{
  "attn_scale": 0.125,
  "init": "uniform",
  "weight_decay": 0.0,
  "steps": 6865
}
Each number is 128 + 32 x the weight over the matrix's rms, rounded and kept within 0 to 255. Layers, rows and columns count from 0. Numbers have three digits each.

# down: layer 4 MLP down (transposed), 1024x384, rms 0.0969, rows 133-188, columns 256-287
# gate: layer 4 MLP gate, 1024x384, rms 0.104, rows 134-189, columns 256-287
# up: layer 4 MLP up, 1024x384, rms 0.103, rows 134-189, columns 256-287
down133:113125099142129118151162114101149131096122115128164093071163146115205097125110174102135098143116
gate134:120171140133142167131071090128094083136113150171108128056172057116121104089152124137187126130182
up134:118178149157107114170116119170078098131146146106177184177099156145158111124134086116095170109151
down134:150143106149110059091145117118098128103100163109189119171154181167142102094103120139045177121138
gate135:049116092128095068099117098187132108123111102063132160138164161148128126147172129129151120085158
up135:139107200118131102123194168089134122147138161127104100150105101128182134142072113159081097126111
down135:194105140097117076108184165071128142186091199097104123162107084135151118075060126148124158152119
gate136:151109094152145173140087138182176068125119122145146096106093116095208163104183181123119139147188
up136:148165096141093127112147104127188164100127156088088095140172150142097102132127156127138211146105
down136:158107111164170189153127122152166105122106090190181162132083192165110115108132216121076165138170
gate137:106138175097118082083075140091090117152094182157157136134075116121047147119148154154147073077165
up137:100103116117123045122089142182122102098163135136117158186085098103152203181076127128150108097170
down137:122143067088176083120098128123131137143103131114114130079098116128126150137094140154088151078096
gate138:158079110130147099158114125136200136124137166111188133076118138097115097118132145150158131106103
up138:118094117084102122175058115089111136110123106091149121082169082115175123140091118145198168104095
down138:114113130101100079148106133194138115174109080092176131110093154138079116138148116135094148150115
gate139:143106041084135081129118092103163106163165138161127057101090078153189120136108165170076107079089
up139:151113156117118166145141149079104130100180105117132158111161090120116099128155119147143160068086
down139:187138115106128159126150113079136117134081107109130158159104132171140065130179146138142126083100
gate140:162181122163137163114176099144147097191137112179120119124138080087092117131145150086191192164140
up140:137176170100106129154043173168151199133188142093154107180131082125120133096132121133113191135163
down140:137100178125134156159159156184217173135096139135106103152129099193103081069090113145125123152154
gate141:181134147138120123159058136151120123083126154142025128168134127134094159126136196168137139101111
up141:153101144161112148155131125136049132173147114144212124151087124149077058166096133177108174151189
down141:124140178181079151157117116127143154122096155145143170109107138163093091139135079202145134108153
gate142:114135108167141152132117095171090122117070127100119110119124134123055094165100122155108131074169
up142:140122126180122102144103112125152108131139115108132195138131107042162128105120154127146173133165
down142:110085135240120071129132139083178094160141128128148190117115105087130163131099151132167168154179
gate143:162125109141101067106080103124147120103099151078126112127114147139128127122120123172177062168200
up143:111123165110154091127160157097101126112090189102129133086080122099121148089141126133161130164117
down143:104118137105136088092117159153214124174141124120094091106206126132155133093118118151162147144164
gate144:175131101130129169122172172065099087102091130177169127124175132123090152121170123103096142072143
up144:164086197125125103141177132167101147098137171186129102114134148089152133136140104123081118117143
down144:130111153165137072115068122053140104120142181124142154116180144111160109132107117079113114162172
gate145:089097168184123124118139123111161119166099107127155149143101127140147119134136084129100118134182
up145:111101124103106133124123118114117135153158167110160064138096091134165099133134156101144141144100
down145:137135135132116053149136085142178140109125141122149092131109151144158167077138135092170145174147
gate146:038158153156104155145132160126138138128134128092108128080105142147128092120121097099160127138183
up146:099081150152131078154151112134100101100109105134083098113085145124155142143087109153134129127125
down146:091151115180130124145117079094113111119034099134111171083104172138126101149108098157164127141135
gate147:177116139124148172187106093126166155145078125119141145112121136102140135136181124118127143140107
up147:106086083164078177098127144153131138093133170107161097143126099145136135093112180130162126105150
down147:117144115099102172153152090148159133095151148178129073148123137148142169078110129159173163112135
gate148:104099122190142075151171130115115128146112107111106120194102155164138136150159170110178090125217
up148:127162144047106188082154159142112150113144131157103158063135161102190124137115098098069108168167
down148:131183170059106172154134212119135168103130094155087112099112118049108208083116108088058103110169
gate149:116146121136137109104116116091134100159114084114118116164094125149142125153096140151155098112151
up149:107136137076130095075126175068101118143101103120085103094134145138120085106080152093127057100179
down149:129144161133150137152114145190164161127175177156144152124169126101142165159153088128091115165104
gate150:119183053171122135095148138108112143092133162151114140169095142057120203097136167155118104108144
up150:145122117144094130118144189051137108128091147148099125115110131099189152123161142080086163094118
down150:148138112156164095116162110067103138154104160133101083150087121038084150083108128160126173095142
gate151:096141113119119133180124097118139131082120164115160126109115102129110119103116169136166096102128
up151:133131136135152165098083087180160141167104164139116115138063154087121089157077133151126136174116
down151:129140116146089078093061117181155112184092102111098147103090172120094119102165135157130125197083
gate152:128104126112130122065147085106094145145111122115201095191153110174074125141175131076152149143129
up152:140118174128080182150129110128162178094144172223145152150095148130148177157193071082098172048087
down152:110112156148094156118123118131173139077159093199121166110114143149100128111113066143143161099135
gate153:082141149176127156112115127096195057123113141167165121121095100125117107164168115153186131089151
up153:092140138131143095181141111137151064101110057126123095129153119132124147127136112109105092155092
down153:171140167169164118111117163127162111135082136171138099077165177144158131115135102094198142093115
gate154:118126146109127101181069027076107149109074112153133137135129180099107117133131171093118141129126
up154:135108106134162106115087081135138148135113128144145086108150133102132058111140152088113144137136
down154:052080103110132059124106097142104158081140146109177116120097172106094153114112084148083114068077
gate155:156157088113129125099085086127106084123126110115067142104185072105127122154109150101122186139180
up155:163110185181127106189174124147061158186104160101114199108129143108126077134160144181115077119088
down155:137135142138091176114099169113145126111131117052182108097165114179109160142121082089131163109131
gate156:114112099120167100159146157155127105124090187096100115146188132206127176151100114078138137138107
up156:093141109124136152089131124173148154166127145177070096129148126174105193095136106157111113180112
down156:150127073162128131104123132118120193205121086186087132169119145133105178144183098116157090122100
gate157:188103095081129138156128152153119099165125103156089140159157161198112115141086144085123097144132
up157:081160144149166171088138156081108078138086176124121121076111139074101129135107171124123125140094
down157:111126163162104154167086116100179188105147064148120146134180110129093094163112141151116142156079
gate158:141111122149077120185168124172111171158082128132135143114078116098090093152127125087102174110136
up158:045138146103132123101136142108160147164137096115122102141096166102115176116125093152103089095133
down158:130134139117180169144147135122130134154131164101146122157115177127161180149133108072097089101090
gate159:142151184080098139129151085115144166159126127120140079126087146096142108060170090121117130129072
up159:105138123156085123108162108180173146088119055178163142074093139114031109112111127151168162108141
down159:134099085207071156108176127135120134099119135156137164085119166146142077176185145201108116140125
gate160:161120099107179123153086118188169101145098124147088123092109093098140112171167083105110103137209
up160:147132136146128129131154091162107082109141131155133137090112127111132176110134132117119117121157
down160:127127110120142151151120116158162083045140117185147164181085106134150134166114076102176115156197
gate161:126099137171133113120091142145166153122111150098153147140150116091140112141175113129143160139154
up161:156088137209173118185077109111117065193128154113108066130077127115201154105125148110172123137124
down161:128080140178191139137197168150117067092211172106141069160095139180153132076131139107194087161185
gate162:118103123090148090146154077157115142126150162129154146134154119167082140083121173211076101145133
up162:182178146133139108188153128170121149119139050141172095121025139095125112186123097124172172121116
down162:184151177201112072144137117215150180153158080174210053073135132131090071116114136081189209137153
gate163:138125156116139094233173126175116098177136166131036127106166072119129119147132108132124148071127
up163:116108185089128154110127141148160156143164151134165109139085144157243123154164087118110088132099
down163:153101118083136168124165124107148115132147131098162149127068147154169176041124131136119108154105
gate164:160076148127144190161198111132177102104094116140152053158093167100165087170139106124152098150141
up164:203147154070158150164161127139165106129156129102098115057078133166185110142137089160143143181137
down164:178175085117109184141132151085133139153147193147060125143114163161127096204131067133093116130123
gate165:129140166167137098123112138163180067101131132136129088156080133154103131151140127161164171147132
up165:172114089180138148137079163171210142101099182144103141106080122142087156160086106136108157131138
down165:170088133068142159110065115170139148088114199137065155143060171107116194173115093136116140150144
gate166:093117074129141154076178077129157166089141140116137170145101147082142081152134169115104117169139
up166:088182128127099144122177122113149177104141057149143063097114114070110159153173167149119145166090
down166:118186115151124111066153104118151155102098094115101087057123126100124106194156136149151138136102
gate167:101101145136127156156123175129093086139129133099110177138171164073112114112157181147104104092092
up167:159149160085105161096111108095131071132151146122109200161137151098146113151188124161143150043107
down167:115173160135165150062125132100147151141121092166074124101144130099187130167154131158148114082146
gate168:148206124104131131182058074120051063161120101097172134103141113103172158127095119121117163163180
up168:138069155171170168117087147153130197100117164120098097160120144123109156070133107122176141193119
down168:120148110193129092122106137199055149119144108120194079179174105104145152116129138137063159155151
gate169:135124087158121186120140144111168146163114122089087114140161155130125104144125153118120116108102
up169:106111109138146125158139117121149072106121086138215163116172139105125173146127136162119125204156
down169:120125152150108086145179113141128087092089140125168153090159145117101175135115100076103120146147
gate170:096145100041109112064118135140111085153114141075134113125097159121080122137164090109083135080086
up170:181112184136129142122066111138129139173134144114138085207169155165147142157117158157154144096092
down170:146169167199169138164082127111130112089078142166098101154150104204188105161122152163129093030095
gate171:079150072127158096085064134097170176128100094173129119164111102163123112125164138113129150120141
up171:101035154180129134197186090123153162068070129155076075168097172070137104146075149146169141138144
down171:119147130140131066170131086147072152087086099136178024156119135110114107079098159132114101075154
gate172:125104139142091116142138147138141141168120162141173154102134143074147144157142098125148118160105
up172:222153170147070138111125106093108123157221103091104092164103122108081104119196161122124141160156
down172:116109136135143111172124133056112150178089118132098102124211092167036091094080196075159140101074
gate173:143196181094170140123096112145139160125108106138151163072173134151080127126170136109156084098150
up173:104154149124113134124083083102132112104085113096176167179102135105114138116117099126133141124139
down173:184123136124128135122149162116137166108084148124130144128197125179079156094144138100101145096158
gate174:165144106156088129131109062117128138149127063141153096248110144169074100133067129139070166081122
up174:153164095167146104147124137100084107118100144140088115156176103101127172137118157101184142114162
down174:154122112164147102143110092126133092152086134132097130160170123072123127074104137200127175082151
gate175:127120096130137128151108113065178142133115125151179093151127088111132094153170169176151107145153
up175:103118153125126161150134077133154199118126172110137176105064149102150070138149146099124133112179
down175:089148096106148123148106069129089175079152182140088190134139113129116125090069108102087175084138
gate176:170130079135122128114126128100187184116136154095098101104112142131134128096181107156147112099121
up176:104156194156132144131116143147124100122176079137136120114127104189153143102068157112040089133189
down176:095117118171071113171145161125170120127129172113106120093171166174191107109084145086085137131178
gate177:124157082136116075115125125167056101098056157118120132095105183222147122133091107071125106094130
up177:107070195099101157174106157189092163118118127082121161085119126120144078100090109138091086169120
down177:233124095119104155154088101096084131153134170093125139119120147112170142144144091114127126137093
gate178:146184096097104132188152081116135134149150104081162109107138076128106106157216129104088121138116
up178:158115147201106131136125115141153098171076080138113151080096113118119109143091092141181150162172
down178:102050103142166084118131099115143155138124145138176116135163161097187130112119184116146187155140
gate179:101183140064131146106174107140144139099168169152114105197123158188170111108141128084083083128111
up179:115098113149106140114109081126057161088068147148137149098096158130120139102120130172186101136194
down179:106103083083155116123143087123081182101066149153118158107102162180114169148145102136164070115156
gate180:141112104144138130107112069101159165104122163140134148181136114146176149125151156126110118183195
up180:106109113120120159127120185136134122127158094119144098124138112084127098114135169118124149077098
down180:119150125175119141147118141154116113116086151108063075160139083077166126098167205107149139097059
gate181:097153154160147073139069215166075122134130084158143162118075113149147131143162155138090113107142
up181:138116083123105119141149188147150072123149152127091140146158122133134143126131119152121153103065
down181:129161152127138121099146149128089111178124131108115125080171119123134122126164125123092149089092
gate182:135200091091093158120127069084086121159127128128147122127168111179145159143142126127093105162107
up182:077107135180115134150133167170177140107110173173155155126124156094068103147116129129156110193126
down182:092160167104147130112139117155107159110090200148170112089132142133106137106163171082096111182112
gate183:110174124199074124174131140192136204168142133166166139095112167137085105147112147083126106105137
up183:166130114135110188135133112108121092136128108144125151120168127084116072101152106193126189119098
down183:106090148106158127102109145109164119127134144112119112148096117129144058073134156131085153066120
gate184:135114072173114092107166096147135139090133137103099095117122093125118087137137135099125156153155
up184:094127124126121092145125097119102150169137097133106142070101125127091149116142146125132123146138
down184:117123151099083085158138105147154131124158171110069105069112127108139122098117107111153132153118
gate185:131115114097104105128081088099115108135116114158105075079098134146081058095105079060160132211116
up185:131088167120136110143143089144116135105113098143091102043111105133101112122122141072102103151182
down185:117069160149109097142137132177067105129131101153136114071133140111109143160169118093113112114134
gate186:138155114150150107140125099072091160064155094176160062108134168081065097114117076157071129117125
up186:115062156135082070154160130121153112113154132153149067127130112135120096152149159148140114097174
down186:137180162098095172124120103104169102141138124193164090100177106080078138105092133095121179095128
gate187:178044111173095071089152076163147137175090141125094116084138120177089113160073176080157167195119
up187:097168153205146129121163119076127098106069124149114090113098102104092114132167166133104179089156
down187:158149125146073056113177097095169108108045154127150112098135127133058147101127159130143165158121
gate188:067137086163172145181173109130131122136092151207064188096162156208127099108116135131165143162074
up188:074087163158163105128105137126145104129103150147135137126164100149190134106143065090110171087104
down188:100135142106146113097161142131119132141201121148140217208157105145229134150169070100114156123103
gate189:166119126169141084187135123177096104178123143151085167169114114106071149160127096122139131170164
up189:082154184139155091096142127085120213097135096095154054100096140083186134135108095176095151170105